Part of a small language model's weights.
Size: vocabulary 8192, 9.18M parameters.
Architecture: LayerNorm before each block, no biases in attention or MLP, tied embeddings.
Training: 334M tokens, 10799 steps.
Each number is 128 + 32 x the weight over its row's rms, rounded and kept within 0 to 255. Layers, rows and columns count from 0. The size above them is the row's rms in percent of the matrix's.

# layer 8 attention query, 256x256, rms 0.0324, rows 133-150,196-213, columns 0-127
size [ 87  88  78  89  86  85  81  86  91  78  89  76  81  83  82  88  91  95  96  92  89 109  93  88 106 101 107 107 102 103 101 105 105 113 123 103]
[[135 156 136 164  89 106 151 128 141 183 123 110  99  77  86 106 149 124  84  78 166 170  59 174  70 188 181 124 160 147 167 130 128 202 134 135 129  75  95 122 112 121 164 132 108 139 122 151 137 115 144  84 161 129 108  52 172  90  96 167 166  43 126 108 153  77 132  88 129 121 123 134 147 125  87  88  73 135 158  91 104 160 122 119 130 101 105 166  71 154 100 133 122 139  95  31 114 130 145 117 107 136 130 171  81  90 131 165  84 132 176 152 135 171 159  73 126 159 174 107 130 176 174 169  50 135 126 114]
 [ 84 150 155  74 128 244 106  71 128 114 144  88 131 115 158  72 144 132 127 153 125 167 164  75 127 126 141 153 136 150 134  78 165 116 121 130 125 178 103  97  78 140  54 120 107 113 143  99 183 118  43 108 107  91 135 112 150 146  95 114 166 155 184 137  96 114 147 156 151 141 130  63 149 116 104  60 100 115 102 140 140 175 148  99 127 142 113 114  97 162 133 161 144 122 116 193 136 114 146  93 128  81 161 102  95 133 147 170 137  91 190  96  87 124 104  97 108 130 117 153  36 148  43 115  94 145 155 174]
 [147 112 131 145 118 109 161 177 123 131 110 135 147 182 212 180 124 123 133 145 131 138  96 142 159 118 130 138  82 182 155 110  57 112 121 159 123  89 148 166  87  57  80  92 128 123 100  90 112 147 124  68 128  97  97 139 137 151 173 144 107 134 107 132  97 172 141  94 165 135 232  99 166 193 160  98 125 125 146 111 125  72 139 130 153 106 147  98 142 119 115  65 124 161 111  77 188  98  68 141 135 127 161 103 125 138 178  88  94 164 146 156 162 133 150 127 155 128 137 134  75 206 152 134 154 139 119 188]
 [174 144  69 119 132  76 169 146 106 129 147 136 132 166 137 143 127 129 175 104 113 165 121 182 170 100 136 127 139 128 164 135 160 116  98 101 142 121 110 124 162 128 141 132  92  56  28  69 131 109 141  88 147 158 160  98 105 105 124 100 139 174  92 114 134 197  86 179 132 126 193 187  86 141 140 101 149 150 124  97 112 138  88 115 122 145 157 155 158 150 132 138  74 142 151 149 105 170 123  81 170  93 165 132 155 127  98 133  40 148  99 162 107 178  81 131 120 111 156 175 111  96 161 147 107 139 104 145]
 [126 124 173 126 161 122 149 157 115  69  71 154  87 102 121 137 173 135  72 151 104 128 137 139 114 110 105 139 131 162 139 176 112  99 137  83  54 132  99 124 137 131 109 109 124 125 189 123 114  63 145 160 142  97  99 128 111 158 109 186 177  99 149 173 146 108  94 194  22 162 165 140  87  53 129 161 129 111 107 138 137 146 167  67 107 133  84 115 144  90 136 152 131 136 121 132 139 104 107 101 148 135 186 127 139 122  80 193 125 155  75 193 146 107 192 166 122 123  72 109 132 198 175 150 156 121 132 111]
 [106 179 146 110 125 145 122 162 127  81  94 145  51  56 150  88 126 129  75 119 154  79 136 106 111 128 156 156 140 124 172 151 179 134 128 102 104 126 154 127 141 138 101  89 137 113 156 109 115  99  94 125 112 122 140  86  99 121  98 135 109 124 100 139 152 109 125 159 103 148 144 138  72 112 171 152 169 133 110 133 171 142 122 130 125 182 148  95 158 122 126 143 164  66 131 108 134 124 189 108  79 102  75  97  91 165 130 142 146  50 150  80 176  98 208 116 156 127  38  84 151 112 103 100 153 118 170 102]
 [232 150 190 105 152 156  46 138 111  86 177 130  88 161 129 116 125  95 120 165 121 186 125 130 158 134 132  69 122 144 136 140 135 125 125 117 173 103  67 133 128 156 127 132 112 152 155 105  93 126 136  94 128  67 111 181 174 128  65 108  45 119 100 130 110  66 166 143 162 107 119 108 121 108 167  45 132 163 134 144 121 101 116 170  91 140 132 109 119 130 136 126 129 114  66 172 137 106 137 159  85 122 155 138 132 125 167 195 171 121 163 196 117 137 113 165  96 114  68 148  42 157 153  84 173 150  59 105]
 [179 118 195 188 116 105 149 162 160 125 119 121 138 130  41  96 146 111  90 139  85 161 165 165  65  69 143 152  88 127 103 138 129 109 117 131 152 151 126 135  93  23 147 130 134 125  57 131 118 181  93 165 136 167 175 154 106 132 147 104 142 102 159 129 114 109 155 129 115 164 162  92  81 109 160 134 143  98 112 107 130 207 163 100 104  95 122 166 118 117 126  86 150  91 117  97 133 153  99 104  93 115 129 131 152 111 127 129  94 135 139 146 129 126 151 130 112 154 167 114 167  61 173 133 118 140  94 117]
 [165 141 126 169 121 112 111 142  53 178 131 111 177 136 111  69 103 130  93  67 142  69 113 100  76 140 146 149 162 193 119 114 107 194 125 131 140 107  85  78 150 186 150 145 200 158 141 116 135 151 169 136 140 155 136  61 148 100 140 149 105 195 129  91 101  95 103 112 125 110 117 156 156 127 155 133  92 132 160  70 136 119 130  70 131 148 131 124 176 146 108 160 167 148 129 133 158 151 187 133 139 161  52 136 112   5 117 113  93 125 165 128 141 102 111 104 134 156 150 128 104 185 175 126 123 115 101  95]
 [120 104 125 130 121 130  95  97 126 124 208 102 201 135 140 115 117 100 175 154 145  92 170 129 113 188 167  74 136 121 150  93 158  51 157 132 177 165 157  79 134 125 143  82 129 121  93 123 165 108  88 115 120 170  78 107 148 179 152 163 134 138 164 213 142 116 153 129  87 100  96 116 119 191 109  64 141 154 123 140 136  89 193  73  91 157 120 140 133  90 116 158 141 167 142 152 126 113 131 133  98  93 117 186  83 128 174 137 130 105 174 144 118 155 138 133 139 160 127  45 111  98  72 100  64  97  61 109]
 [202 162  97  81 130 130 170 125 117 139  82 100 136 119 117 155 156 213 108 124 163 127 188  95  88  98 121 155 134 107 156 172  86 112  69 124 180 139 108 167 143 106  60 134  88 125 161 107 150  78 154  70 128  91 173 110  41 143 183 127 170 175 109 160 149 151  37 149 163 150 140 129 145 118 101 119 141 110 111 142  60 117 146 130 109 139 132 156 131 122 147 132 108 118 136 106 145 141 112 176 166  97 157  84 124 133  77  96 106 147 125 114 171  95 168 107 140 115 135 100 105 111 209 155  84 109 152 117]
 [167 128 126 162 133 116 155 118 131 128 123 195 122 121  94 144 169 116 152 137  55 139 125  98 132 112  81 132 144 132 131  88  89 139 126 159  92 102  94 128 112 129 166 183 105 136 121  88 142  99 125 114 136 138 117  96 144 150 175 133 200 205  62 119 117  73  68 151 165 105  88  74  83  34 114 147 167  91  95  99 125 157  74  91 113 108 171 103 154 115 136 113 122 129  82 159 104 126 131 126 132 118  93 132 142  81 129 105  86 139  82 139  71 141 143 111 106 105 212 124 146 146 172 157 134 117 159 156]
 [153 149 129 117 120 188 137 151  99 147 142 146 107 142 103 108 118  84 150 160  90 150 186 168 161 154 112 144 156 168 176  68 156 159 155  97  75 122 112 164 178  88 161 101 173 167  81 115 107  79 153 122 108 135 102  84 138 129 148 154 119 159 159  80 117 110 105 194 158 119 166 103 127 137 162 176 120 145 180  62 144 161  83 175 161 157 170 123 118 137  98 129 114 131 167 132  73 121  92 142 148 106 100 141 107 107 160 169 119  82 177 139  90  92 102 171 196 164 113  72 112 120 167 150 153 153 155 161]
 [164 112 115 205 157 144 165 100 135 131 134 163  71 123  82 178 154  97 135 133  97 122 126 131 164  32 156 134  87 158 144  93  95 120  92 146 109 127 118 144 131 131 187 172 155  60 127 151  91 124 180 163 125 105  95  97 109 148 153  83 117 105 114 149 145  89 133 157 124  67 155  92 139  96 114 133 110  51  96 100  81 109 109 120  92 198 132 146 107 113 137 142  90 137 114  94 133 129  86 145 132 154 129  90 107  63 140  92  89 175  64 132 222 113 118  62 176 123 161  89  83 151 176 170 113 130 161 165]
 [131  68 137 150 195 169 107 169 162  76  92 170 135 145 116 103 117 184  99 144 136 185  91 120  92 119  73 111  98 138 167 148 161 154 147 100  95 112 109 121 141 123  74 113 202 148 108 142 194 120 153  94 114 102 148 114 156  94 115 154 117 107 142  83 126  99 141 195 144 195  89 109 108  67 168 160 148 138 141 100 216 159 157  70 125 150 159 157 107 112  90 157 151 139  58 157 143 141 158 112 137 151  87 116 135  85  28 119 109 157 162  67  89 143 135 101  88 134 110 130  75 124 224 103 134 123 149 132]
 [197 124  96  85  53 153 152 100 146 138 150 104 139 144 132 159 167  89 110 157 157 164 114  44 119 145 155 117 126 110 114 116 126 116 109 164  62 147 134 179 128 117 124  27 129 152 158  61  80 177 146 137 163 162 128 148 144 146 106  89 123 100 105 105  67 149 115 122 107  99 129 131 139 133  84  90 109 154 183  44 112 106 104  77 141 115 102 129 108 120 124 135  95  83 196 134 115 121 114 137 138  92 149 162  77 121 165 100 170 112 171 169 132 124 158 123 153 144 121  82 181 146  88 146 173 171 108 108]
 [180 142 130 164 139 160 151  94  86 145 153 121 144 109 139 151 166 124 143  62 105 170 118 139  77 164 150 152  97 126  55 101 173 123 178  95 186 155 101 107  88  87 198 154 127 137 149 105 154 152  89 130  97 119 123  90 124  82 158 101 166 123 101 145 146 141 173 168  95 176  91 139  93 125 114  87 113 114 104 178 155  99 134 102 132 144  58 133 171 160 174 143 114  95 111 140 113 113 140 184 171 193 168 118 114 132 138 116 103 158 162 124  92  95  57 174 175 107 138 118 138 226  78 137 177 165 140 101]
 [ 88 156 117  70 122  94 112 158 134 146 144 176 169 147 150 129  97  90 154 141 179 164 121  75 138 111 189 129 146  54 131 117 119 155 116 166 190 148  85 130 155 106 113  76 154  92 100  73 120 163 139 137 138 146 143 112 114  80  93 102 132  97  89  94 145 176 146  88 113  87 168 179 108  90 120  97 126 137 152 168 126 104  75 157 131 176 149 116 159 189 142 112 101 125 175  71  88  96  82  91 117 148 104  95 172 110 124 202 149  88 114 143 145 162 114 162 120 136 164 156 133 152 176 101 158  70 125 123]
 [100 102  91  98 147 140  90 140 128 111 171 165 105 105 161 131 122 121  87  55 124 113 128  96 113 110 149 136  93 204 149 107 126 154 140 122 177 133 197 184 160  88 116 117  96 143 103 119 101 127 114 135 105 184 116 185  99 135 140  93 110  88 106 147 146 173 103 175 132 108 164 104  67  49 131  82 154 126 131 142 104 129 151 108 119 151 172 110 132 111 102 112 113 119 183 131 142 153 133  92 111 103 124 182 177 163  92 145  88 119  92 124 103  64 125 132 129 171 195 111 108 101  97 135  60 127 106  40]
 [135 160 143 120 171 134 113  75  87 119  83 110 108  76  86 135 127 156 137 174 123 112 142  98  95 150 137 124 128 133 113 117 153 102 117 113 160 125 109 182 107 195 114 110 145 142  85  80 103  94 128 139 136 121 114 158  73 137  77 136  93 105  94 119 215 108 136 105 105 136 163 149 133 126 188  87  70 121 123  90 170 114 107 149 114 183  74  93 127 142  85 115 129 107 114 121 176 151 143 118 126 119 128 127  64  96 154 161 122 109 131 117  93 189 105  93 103  97 102 103 181  92 144  86  86 168 115  82]
 [ 93 120 115  71 192 155 129 182 191 167 150 129 136 109 147 148  61 177 115  93  56 145 137 128  95 103 148 165 133  98  88 146 109  92 141 116  92 112 168  75  90 119 138  99 157 172 115 151 129 144  98 112 181 168 102  77 108 131 123 110  64  95 124  38 113  47 160 126 167 116 147 177 111 196 128 132 134  58  96 120 134 101 105 116 179  95 164 116 146 175 131 142 117  83 152 131  96 120 104  71 105 138 126 107 127 183 103 154 137 131 103 112  71 121 108 111 143 181 146 101 124  96 137 195 138 118 206 167]
 [145  87 138 150 113 140 135 153 152 142 136  86 162 161 141  91  76 135 153 163 106 179 139 140  91 167  90 209 167 140 145 191 108 153 171 107 143  91 171 102 135 138 136 104 141 161 181 111 148 142 145 113 150 106 151  96 143  68 165 128 145 124 120 144  69 106 150 154 185 108 143 103 160 140 115 178 129  69 149 144 113 160 144 113 148 112 150 124 120 133  84 100 136 166  96 111 134 157 100 125 174 114 164 141 170 194 118  97 130  87 124 172 120 137 104 138 194 139 131 131 142 139 108  90 152  99 167 151]
 [165 120 154 175  75 171 110 121 104 145 148  94 128  84 195 136  87 128 165 151 128 179  92 130 135 120 184  56  75 135 132  66  94 161  87 157 116 101  74 191 125 126 172 120 148 108  84 119 138 113 175  73 123 138 155 149  90 111 121 185  84  98 133 130 142 149 117  75 121 152  96 129  97 162 139 112 147 209 113  74 170 181 149 135 168 142 102 178 143  86 126  98 124 131 168 103  94 100 159  98 150 128 167 132 114 135 165  75 137 169 107 126 107  46 140 191  90 145 111  80 139  82 150 131 100 143 136 133]
 [138 149 150 117 142  98 159  71 200 178  79 121  83 102  90 130 135 182  96 122 184 152 149 187 109 159 129 163 126 166  68 112 142 110  89 135 156 108  35 163  87  88 103 126 151 141  97 162 165 117 102  80 174 104  83  97  21 103  75 115 126 111 119  71 119 130  93 107 116 219 146 129 139 109  68 157  84 203  93 146 147 154 111 147 149 141 102 110 111  90 113 115 118  82  81  67 155 146 132 116 159 160 161 119 124 125 137 130 177 100 142 163 145 115 151  99  95 154 128 116 152  31  67 161 144 160  87 145]
 [172 143 115 102 127  94 160 133 153 158 125 134 140  92 138 106 133 148 151 151  91 149 169 123 119 135 116 180 126 132 160 168 107 125 102 178 151 143 139  79 156 137 118 129 164 109  92 138 120 133 102 157 130 163 117 126 127 158 137 116 139  72 135  92 160 116 113  93  95 170 124 176 102 142 127 125 124 171  64 167  65 166 155 106 139 121 176 112 131 107 133  97 124 113 185 194 138 135 129  82 115  97  69 109 158  96 135 147 138 143 150 101  69 103 155 100 108 163 114 101 155 143 149 199 128  89 155 185]
 [136 153 142 173 129 169 141 127 187  68 110 117 169 157 140  88  97 119  86 184  88 144 133 134 158 171  81 106 169 142 138 172 190 147 132 106 128 133 114  72  95 113 115 102 188 176 135 170 102 102 109 126 165 156 122 122 149  95 128 136 200 151  94  69 121 141 150 196 128 104 170 119 173 190  62 181 143  87 150  86 115  61 140 116 118  73 146 131 117 123  85  88 138 148 158 100 110 107 144 137 104 128 151 154 140 107 114  86 128 148 129 190  94 187  94 145 168 127 122 108 171 109 105 115 153 135 154 182]
 [158 112 143 142 136 166 119  99 113 146 159 156 160 145 137  99 187  73 114 155 117 107 124 142 107 182 124 129 115 174 124 153 152 136 197 126 172 157  97 152  76  61 188 150 125  66 124  83 141 140 100 156  89 138  93 172 123 119 128  81 153  82 179 103 176 133 114 125 109 112  85 105 128  80 127  92  77 124 158 132 138  80 177 141 124 107 155 204 106 137 109 147  88 169 103 161 152  74 115  87  71  73 108 110 115 181 181 158  93 169 117 140 128  77 113 180  72 143 144 169  95 149 112 120 112 112 104 100]
 [136 151 110 104 150 122 100  74 147  71 147 147 141  69 103 177 150 107 123 131 154  69 136  82 129  81 164 108  93 152 130  93 162  90 140 155 139 154  81  82 156 138  47 124  96  72 143 189 150 142 122 150  95 148 113  83 140 177 109 123  83 116 127 117 142 153  97 147 159 146 145 101 178 129 189 144 157 127 153 176 151 167 130  93  69 188  95 178 154 102 162 109 159 117 121 123 142 100 177  90 192 118 170 110  75  34 134  93 174 127 137  47 154 183 189 118  93 109  86 111 153 121  83 118 120 177 108 107]
 [100  80 103 150  92  91 108 139 134  78 203 138 102 183 115 112 165 158 154 136 146 125  64 165 116 120 130  86 111 100 132 168 128 168  99 183 125 164 117 112 129 180 162 106 109 109 169 114 144 120 129 156  92  98 123 105 138 163  93 137 114 138 183 127 112  88 146 112 138  87  71 134 147 148 160  86 205 138 145  82 111 148 128 113  97 113 177 147 167 216  96 100  91 175 139 125  89 100 138  59 123 110 154  85  63  88 168 140  91 146 128 113 130  77 162 110 136  87 108 133 118 164 130  85 158 100 159 104]
 [179 116 125  76 133 107 103 123 111 196 130 181 138  87 163 133  70 116 145 136 152  59 170  90 154  89 153 157 121 144 166 140 126 140 101 162 121  73 114 167 171 115 102 101 165 105 117 176  89 120 139  69 142 159 140  96 120 114 151 115 130 122 107 106 143 126 111  86 156 117 131 162  62 165 172 164 124 171  83 124 163 101 139 123 121 207 128  96 124 133 123 135  87 174 155  42 125 152 120  77 177 141 101 138 153 150 145 124  85 108 114 113 201  64 117  97  73 151 135 101 110 104 160 184 114 141 159 137]
 [ 96 138  91 109 151  79 104 114  70  96 158  95 103  63 139 106 148 167 149  82 143 106 101  77 157 109 120 151 114 146 147 148  84  94 102 104 142 206 119 188 164  89 142 127  96  79 128 110  97 114 119 194 121 137 155 122 167 171 166 141 130 120 178  97 147 137 126 124  94 133 108 110 107 110 160  72 131 108  99 164 120 113 140 122 173 146 117 186 112 199 127 138  98 102 127 100 144 126 170 134 120 122  84 115 125 127 109 129 108 139 136 153  62 105 151 154  50 140 104  80 135 174 140  93 117 182 131  84]
 [157 127 143 123 127 130 171  89 107 106 134 168 131  59 152 152 171 103 132 147 133  89 140  74 128 151 122 104 163 176 111  88  94 117  68 131 121 102 136 121 119 112 180 125 153 122 102 155 127 148  80 147  75 203  93 156 116 122 118  83 133 173 139 146 141 121 114 100  84 131 144 179 120 150 110 130 151 153 108 102 132 173 123  85  98 118 114 136  98  43 105  91 164  75 176 143 125 117  81 134 137 135 195  94  99 138 138 130 143 193 152 110 134 150 183 167  70 103 160  80 187 113 118 202 116 180  87 101]
 [119 113 113 141 130 114 114 139 127 150 162 122 162  58 152 171 170  79 110 101 113 126 119 141 164 150 162 174 147 157 146  52  89 117 167 103 130 161 119 154 139 145 150 154  45 100 136 140  78 121 178 100 119 114 100  81 173 182 139 145 118  74 127 117 118 193 169 163 158 102 128 114 104 158 118 168 112 154 117 134 147  65 118 116 151 129 113 171 122 160 103 120 122 139 104  60 134 153 122 130 123 105 167  95 137 161 165 105  62 126 166 121  87 125 121 172 126 185 117 148 120 138 122 140  61 168 155 134]
 [189 157 137 125 117 131 179 129 123 118 116 110 118 105 109 179  85 144 122 127  88  63 159 140 124 188  99  86 129 127 134  96  59 104 109 147 101 109  81 149 112 138 144 149  97  94 125 135 124 147  87 138 148 120  24 210  95 119 145 149 102 102 120  89 129 120 108 148 161 164 124 102 134  20 147 125 122 139  90 165  70 144 198 179 123 185 156 180 130  70 119 166 115  75 126 153 139 149 140 153 151 133 147  67 104 190 155 152 129 117 160 110 167 154 118 139  80 127 161  95 171 142  34 125 131 145 177  90]
 [137 110 115  76  59 121 129 111 157  81 128 131 115 145 110  96 167 131 107 141  71 110 129  93  92 147 100  54 123 155 101 155 179  95  71 169 125 167  81 153  82 133  67 179  90 145 167  99  97 131 145 134 115 107 116 112 116 117 105 153 143 138 136 191 142 118 137 142 188 163 136 144 163 114 124  39 134 176 201 131 139 229 143 145  84 138 125 124 136 144 147 131 146 105 137 191 148 110  90 102 115 135 100 138  94 109 114 111 207 113 128 168 138 126 177  89 151  90  95 133 131 131 126  91 135 132 111 105]
 [142  99 153  81 123 145 129  77 175 139 153 192 176 131 132 130 130 135 114 130  66 138 157 116 119 115 137 149 141 122 118 105 210 142 214 113 165 130 129  87 144  99  95 129  82 178 114 145  95 142  93 107 166  94 118 112 150 104 153  99 158 101 132 132 109 144 115 135 156  64 130  86 148 227 142 126 138 154 164  94 133 134 140  72 150 154  97 123 111 119 139 158 168  83 122 121  82 101 115 132  99 166 126 116 110 133 121 116  98 179 128  99 137 127 134 143 130 155 130 196  87  72  72  97  88 148 172 100]]
# layer 8 attention key, 128x256, rms 0.0359, rows 68-85, columns 0-127
size [ 87  76  88  88  91  85  88  91  96  93  94 109 101  95  98 101 113  95]
[[133  85 122 117  90  50 151 133 219 144 159 156 139 102 138 114 111 121 156 146 170 166 149 191 175 163 136 127 188 147 187 138 122 146  49 156  78 210 121  74 151 144 149 163 191  55 146 152 126 222 125 112 115 114 137 133 112 132 118 158 114 193 103 137 151 115 139 100 127 122 100 122 182 125 102 168 129 149 128 182 122 117 164 183 206 121 126 125  64 151 125 134 136 137 113 102 104 169  80 150  89 143 146 102 171 112 172 103 139 117 136 117 179 108 109 131 141 156 106 145 138  89 112 185 172 144 150 114]
 [131  97  65  92 100 119 111  87 109 113  71 156 134  98 137 142 113  91 136 115 124  61  82 180 123 145 147 109  80 201 126 125 154  75 137 144 160 124 111 127 114  92  89 149 160  77  68 149 117 113  78  96  86 138  99 133 148 123 117 132 149 130 144 114 170  71 154 155 167 131 165 179 118  92 183 101 178 103  85 144  94  68 136 116 138 164 123 107 126 115 144  90 172 185  58 102  69 109 193 114  79 116 130  88 133 121 130 116 133 118 119 111 166  63 141 151  79 127 159 133 180 163 122  99 110 125 150 176]
 [117 132 157 147 124 184 122  81 137  77  91 122 125 177 117 138 134 144 112 145 159  53 112 178 157 128 127  86 125 117 126 124 131 146 159 142 137 171  51 120 154 113 109 143 141  77  60  66 153  92 114 130 101 122  72  93 132  97  75 118  26 137 122 132  99 216  69  45 150 167 129 103 166 137 102 149 140 114 126 124 155 125 123 154 160 143 133 105 127 116 125 153  70 160  51 152 157 120 144 157 154 133  77 142  54 126 113 130 126 117 110 157 108 127 132 141  99 165 121 108 182 117 108  76 119 119 137 131]
 [114 138 129 160  94 186 110 158 160 102 109  79 111 123 143 111 117 151  91 171 111 102  76  65 112  67  73 121 108 139 116  92 170 119 130 132  79 150  93 100 147 152  69 126 111 117 147 170 161 110 147 128 101 143 128 127 175 167 136 122 111 127 116 128 197 159 146 145 159 115 109 152 103 118 150  83 144 176  96 165 120 149 120 135 117  27 172  82 156 108 129 114 131 133 112 159 192 160 124 145 157 139 100 200 149 126  85 184 128 102 140 180 145 165 152 188  84 105 133 106 136 168 108 125 158  91 126 112]
 [162  56 127 113  69 128 152 196 120 119 140 186 145 117 163  55 196 136  71 146  90 166 109  83  88 160 103  79 155 137  91 149 125 145 151 114 157 111  87 145 115 154 182 106 125 136 167 119  65 177 132 163 121 139 153 184 168 193 127 161 155  66  85 101  89 142 137 138 145 142 104  94 135 168 135 122 126  68 139 169 120 125 158  97  90 126 162 133  99 149 192 100 188 126 170 132 189 142 128  77  95  60 143 120 110 133 178  82 106 167 165 102 114 140 177 163 168 138 113 109 119 122  80 163 202 125 144 154]
 [138 123 106 176 141 137 136 100 103 144 121 104 111  88  98 128 156 111  84 141 109 158 113 135  69 125 174 126 101  93 137 129 127 121 105 115 203 204  86 178 156 112 155 117 134  47 107  91 119  95  97 147 119 160 155  93 114 130 126  88 153  88 121 124  57 119 170 135 110 166 119 110 112 129 182 178 104 174 102  63 137 121 128 101 120 142 123 190  77  91 112  53  74 181 128 112 136 156 141 158  82 141 126 117 121 139 152  99 110 211 122 172 118 117 156 166  74 158 116  87 124 131 120 170 123 160 134 166]
 [115  75  90  76 132 149 171  57 110 102 109 113  63 170 179 129 139 154 126 120 182  76  53 119 124 154 175  86 108 131 102 171 103 101 121 181 129 184 158 174 177 120 124  92 135 122 152 116 112 120  99  85 121 108 133 115  45 126 128 110  84 114 102 144 103 153 154 107 151 145  76 132 180 133 150 171  93 157 127 150 153 183  83 124 156 115 198 158 123 137 116 137 132 101 133 108 157 134  91 146 144 103  89 147 160 147  66 131 149  72  64 128 113 115 152 126 130 132 157  82 116 133 180  94 112 167 157  56]
 [134 139 150 158 150 138 141 145 158 163  77  88 117 156  97  84 111 194 129 124 114 119 147 116  64 145 123 119 141  98 179 106 145  75 210 130 194 187 112 147 121 121 110 146  94 105  72 182 199  99 144  91 107 187 106 114 127 143 145 125 158  91 146 119 132  93 112  99 103 111  99  77 108 137 128 130 135 128  80 149 118  47 163 146 118 109 175  81 148 122 126  97  89 123 101 133 165 152 199 166 174 136  71 136 132  95 109 151 124 136 163 163 151 162  83 123 139 159  93 143  72 150 137  81 111 138 137 159]
 [143 120 150 108  97 147 127 112 122 109 173 140 149 154 121 147 102 137 122 146 120 160 114 116 134 136 111 109 129 158 163  96 159  95 120 143 139 119 125 141 170 105 120 143 112  74 123 199 143 201 128 151 139 132 108 180 146 105 100 125 151 142 139 179 173 155 162  91 125 189 144 144 201 111 126  98 156 138 138 137 131 132 151 145 117 143 133  73  90 123 127 147 135  97 107 124 126  96  79 169 125 136 186  95 190 126 119 142  88 125 163 107 192 130 122 141 112 171 127 159 102 122 103 157 190 126 144  67]
 [110 135 134 151 143 117 122 188 112 140 165 212 134  83  77 179 154 131 108 115  78 135 147  91 108  93 151 153  87 195 127 141 136 130 183 147 114 128 151 151  93  47 133  94 169 163 132 157 100 129  85 107 142 108 125 151 141 100 137 115 196 123 105 123 154 118 154 117  77  71 109 191 139 136 162 106 136 106 127 190  86  81 124 113  89 120 100 131 146 122 177 113  76 183 157 115 108  66 192 138 124  73 104 147 150 106 185 104  63 220 175 123 113  95 131 120  83  78 111 117 141 125 157 139 146 128 125 170]
 [148  98 128 120 104 101 116 144 148 143 177 127  68  55  91 130 149 151 156 126  72 144 165 127 110 116 108 124 125  86  88  97 193 115 128 144 128  65 120 122  91  69 139 208 155 157 135 112 135 162  76 108 147  70 128 201 104 157 120 100 184 197 131  99 139 149  96 169 123  80 155 121 181 142  91  97 138 158 142 130 148 165 169 111 134 152 152  74 118 157 116 156 128 129 147 150 130 130 143 131 101 137 114 120 169 142 161  60 106 189 137  96 141 106 152  59 108 181 135 135 144 107 182  91 174  56 123 103]
 [148  67  36 100 130 165 155 121 102  91 147 110 178 106 108 107 183 141 175  83 126 140 112 102 126 178 160  98 134 122 145 134 118 169 115 138 175 106  42 169  84 155 155  89  82 122 105 172 132 128 102 157  31 182 135 156 141 216  77 105 136  66 174 140 105 115 152 105 145 174 108  92 188 116 145  86 128 117 116 164 143 123 184 127 103 123 155 151  55  81 140 133 181 113 131  95 102 184  95 117 124 145 138 132 100  79 164 111 187 197 165 116 148 123  98 131 170 154 120 108 123 113 106 103 151  99  75 147]
 [183  86 124  89  89 118 109  76 133 165 186 105 102 109 147  93 121 116 116 131 169 120 132 165 156 120 107 123 121 111 118 147 109 163 135 135 133  89 117 152 135 114 126  75 138 118 108 115  67 185  98  77 130  50 160 170 113 116 157 134 134 161 141 160 120  92 109 173 110 113 162 171 163  90 108 155 118 140 138 155 154 160  79 110 129 176 118 116 118  79 173 212 116 144 153 134  86 129 160 117 116 110 174 181 177 112 112  96  72  97  80 106 128 140 164 127 161 130  79 157 173 142 114 114 179  93 117  92]
 [135 122  97 143 176 127 130 100 122 120  80 127  94 142 126 103 124  89 115 126 135 107 113 141 152  76 122 135 168 153 139 151 110 166 165 179 155 155 121  84 161 148  85 101 130 163 129 138 155 120 121 146 145 170 167  90  92 135  91 124 118  50 151  91  40 119 104 153 125 126  62 105 165 132  90 187  77  77 108  92 173 140 158 134 105 138 136 182 106  89 105 138 122 139  84 108 130 153 101 173 138 178 141 146 109  79 168 120 104 151 134 165  69 138 166 162  61 172 121  90  95 112 136  87 143 141  76 155]
 [125 118  84 153  71 115 140 140 160 186 165 154 161 141 131 169 150 130 151 151 152 127 137  94 133  94 163  84 114 149 115 127 117 214 153 125 185 115  72 139 116 155 160 113 118 102 155  99  60 155 115 163 126 173 162 152 136 149 117  99 178  47 128 153 154 105 145 130 136 107 131 130 112 112 100  54 128 150 128 112  99 113 112 123 187 104 114 145 146 140 141 125 149 145 176 146 138 122  52 100  91 109 206 164 111 149 116 159 119 123 169 159 108 121 158 133 148 138 135 131 127  87  78 120 142 158 103 140]
 [153  89 114  95 160 163  82 117  68 152 182 151 113 150 105 183 196  92 107  88 126 119  79 109 155 141 100 139 111 115 152 113 134 180  82 141 158 186 103 114  94 168 104 127  88  90 145 118  66  76 155 181 129 119 132 114 103 105 144 153 108  61 185 132 122 129 108 126  87 128 167 158 106 117  82 181  68 134 168 101 145  66 116 112 129 103 151 120 111 147 121 130  96 158 140  39 129 149 111 160 152 146  99 139 116 106 163  69 113 172 192 127  83 160 125  43 144 162 146  79 100 111 129 154  86 126 107 114]
 [102 153 144 109 130  94 126 112 177 106  97 116 104 124 116 122 117 120 133 136  85  98 125  96 131 205  97 118 195 139 101  98 106 119 146 157 155 166 180 171 155 125  80  71 144 171 120 102 143 134 128 105 105 136 173  80  69 132 122 160  90 181 181 140 126  96 164 103 153  62 168 110 147 108 106 159 127 113 175  62 182 119 114 117 120 121 108  88 117 157 113 140 162  83 137 105 100 103 138 149 174 213 126  86 137 164 156 137 128  98 139  80 134 112 127 118 184 133 153 111 128 155  98 134  80 151 137 121]
 [120  82 138 158 135  96 138 195 167  92 120 117 155 171 108 137  96 158  79 137 138  47  87  67 149 103 122 148 117 163 150 140 109 172  99 131 178 123 135  95 130 106  83 123  93 105 161 153 129 100 107 120 128  98 160 115 132 118  96 201  75 114 104 135 185 107 115 143 128 137 149 135 137 119 108 144 109 104 120 118 142 111 214 145  79 112 192 124 162 115 172  63 119 121 155 154 143 125 140  78  51 164 121 143 125 101 115  76 129 195 129 114 134  87  79 153 126 161 133 119  94 123 124  89 153 129  60 174]]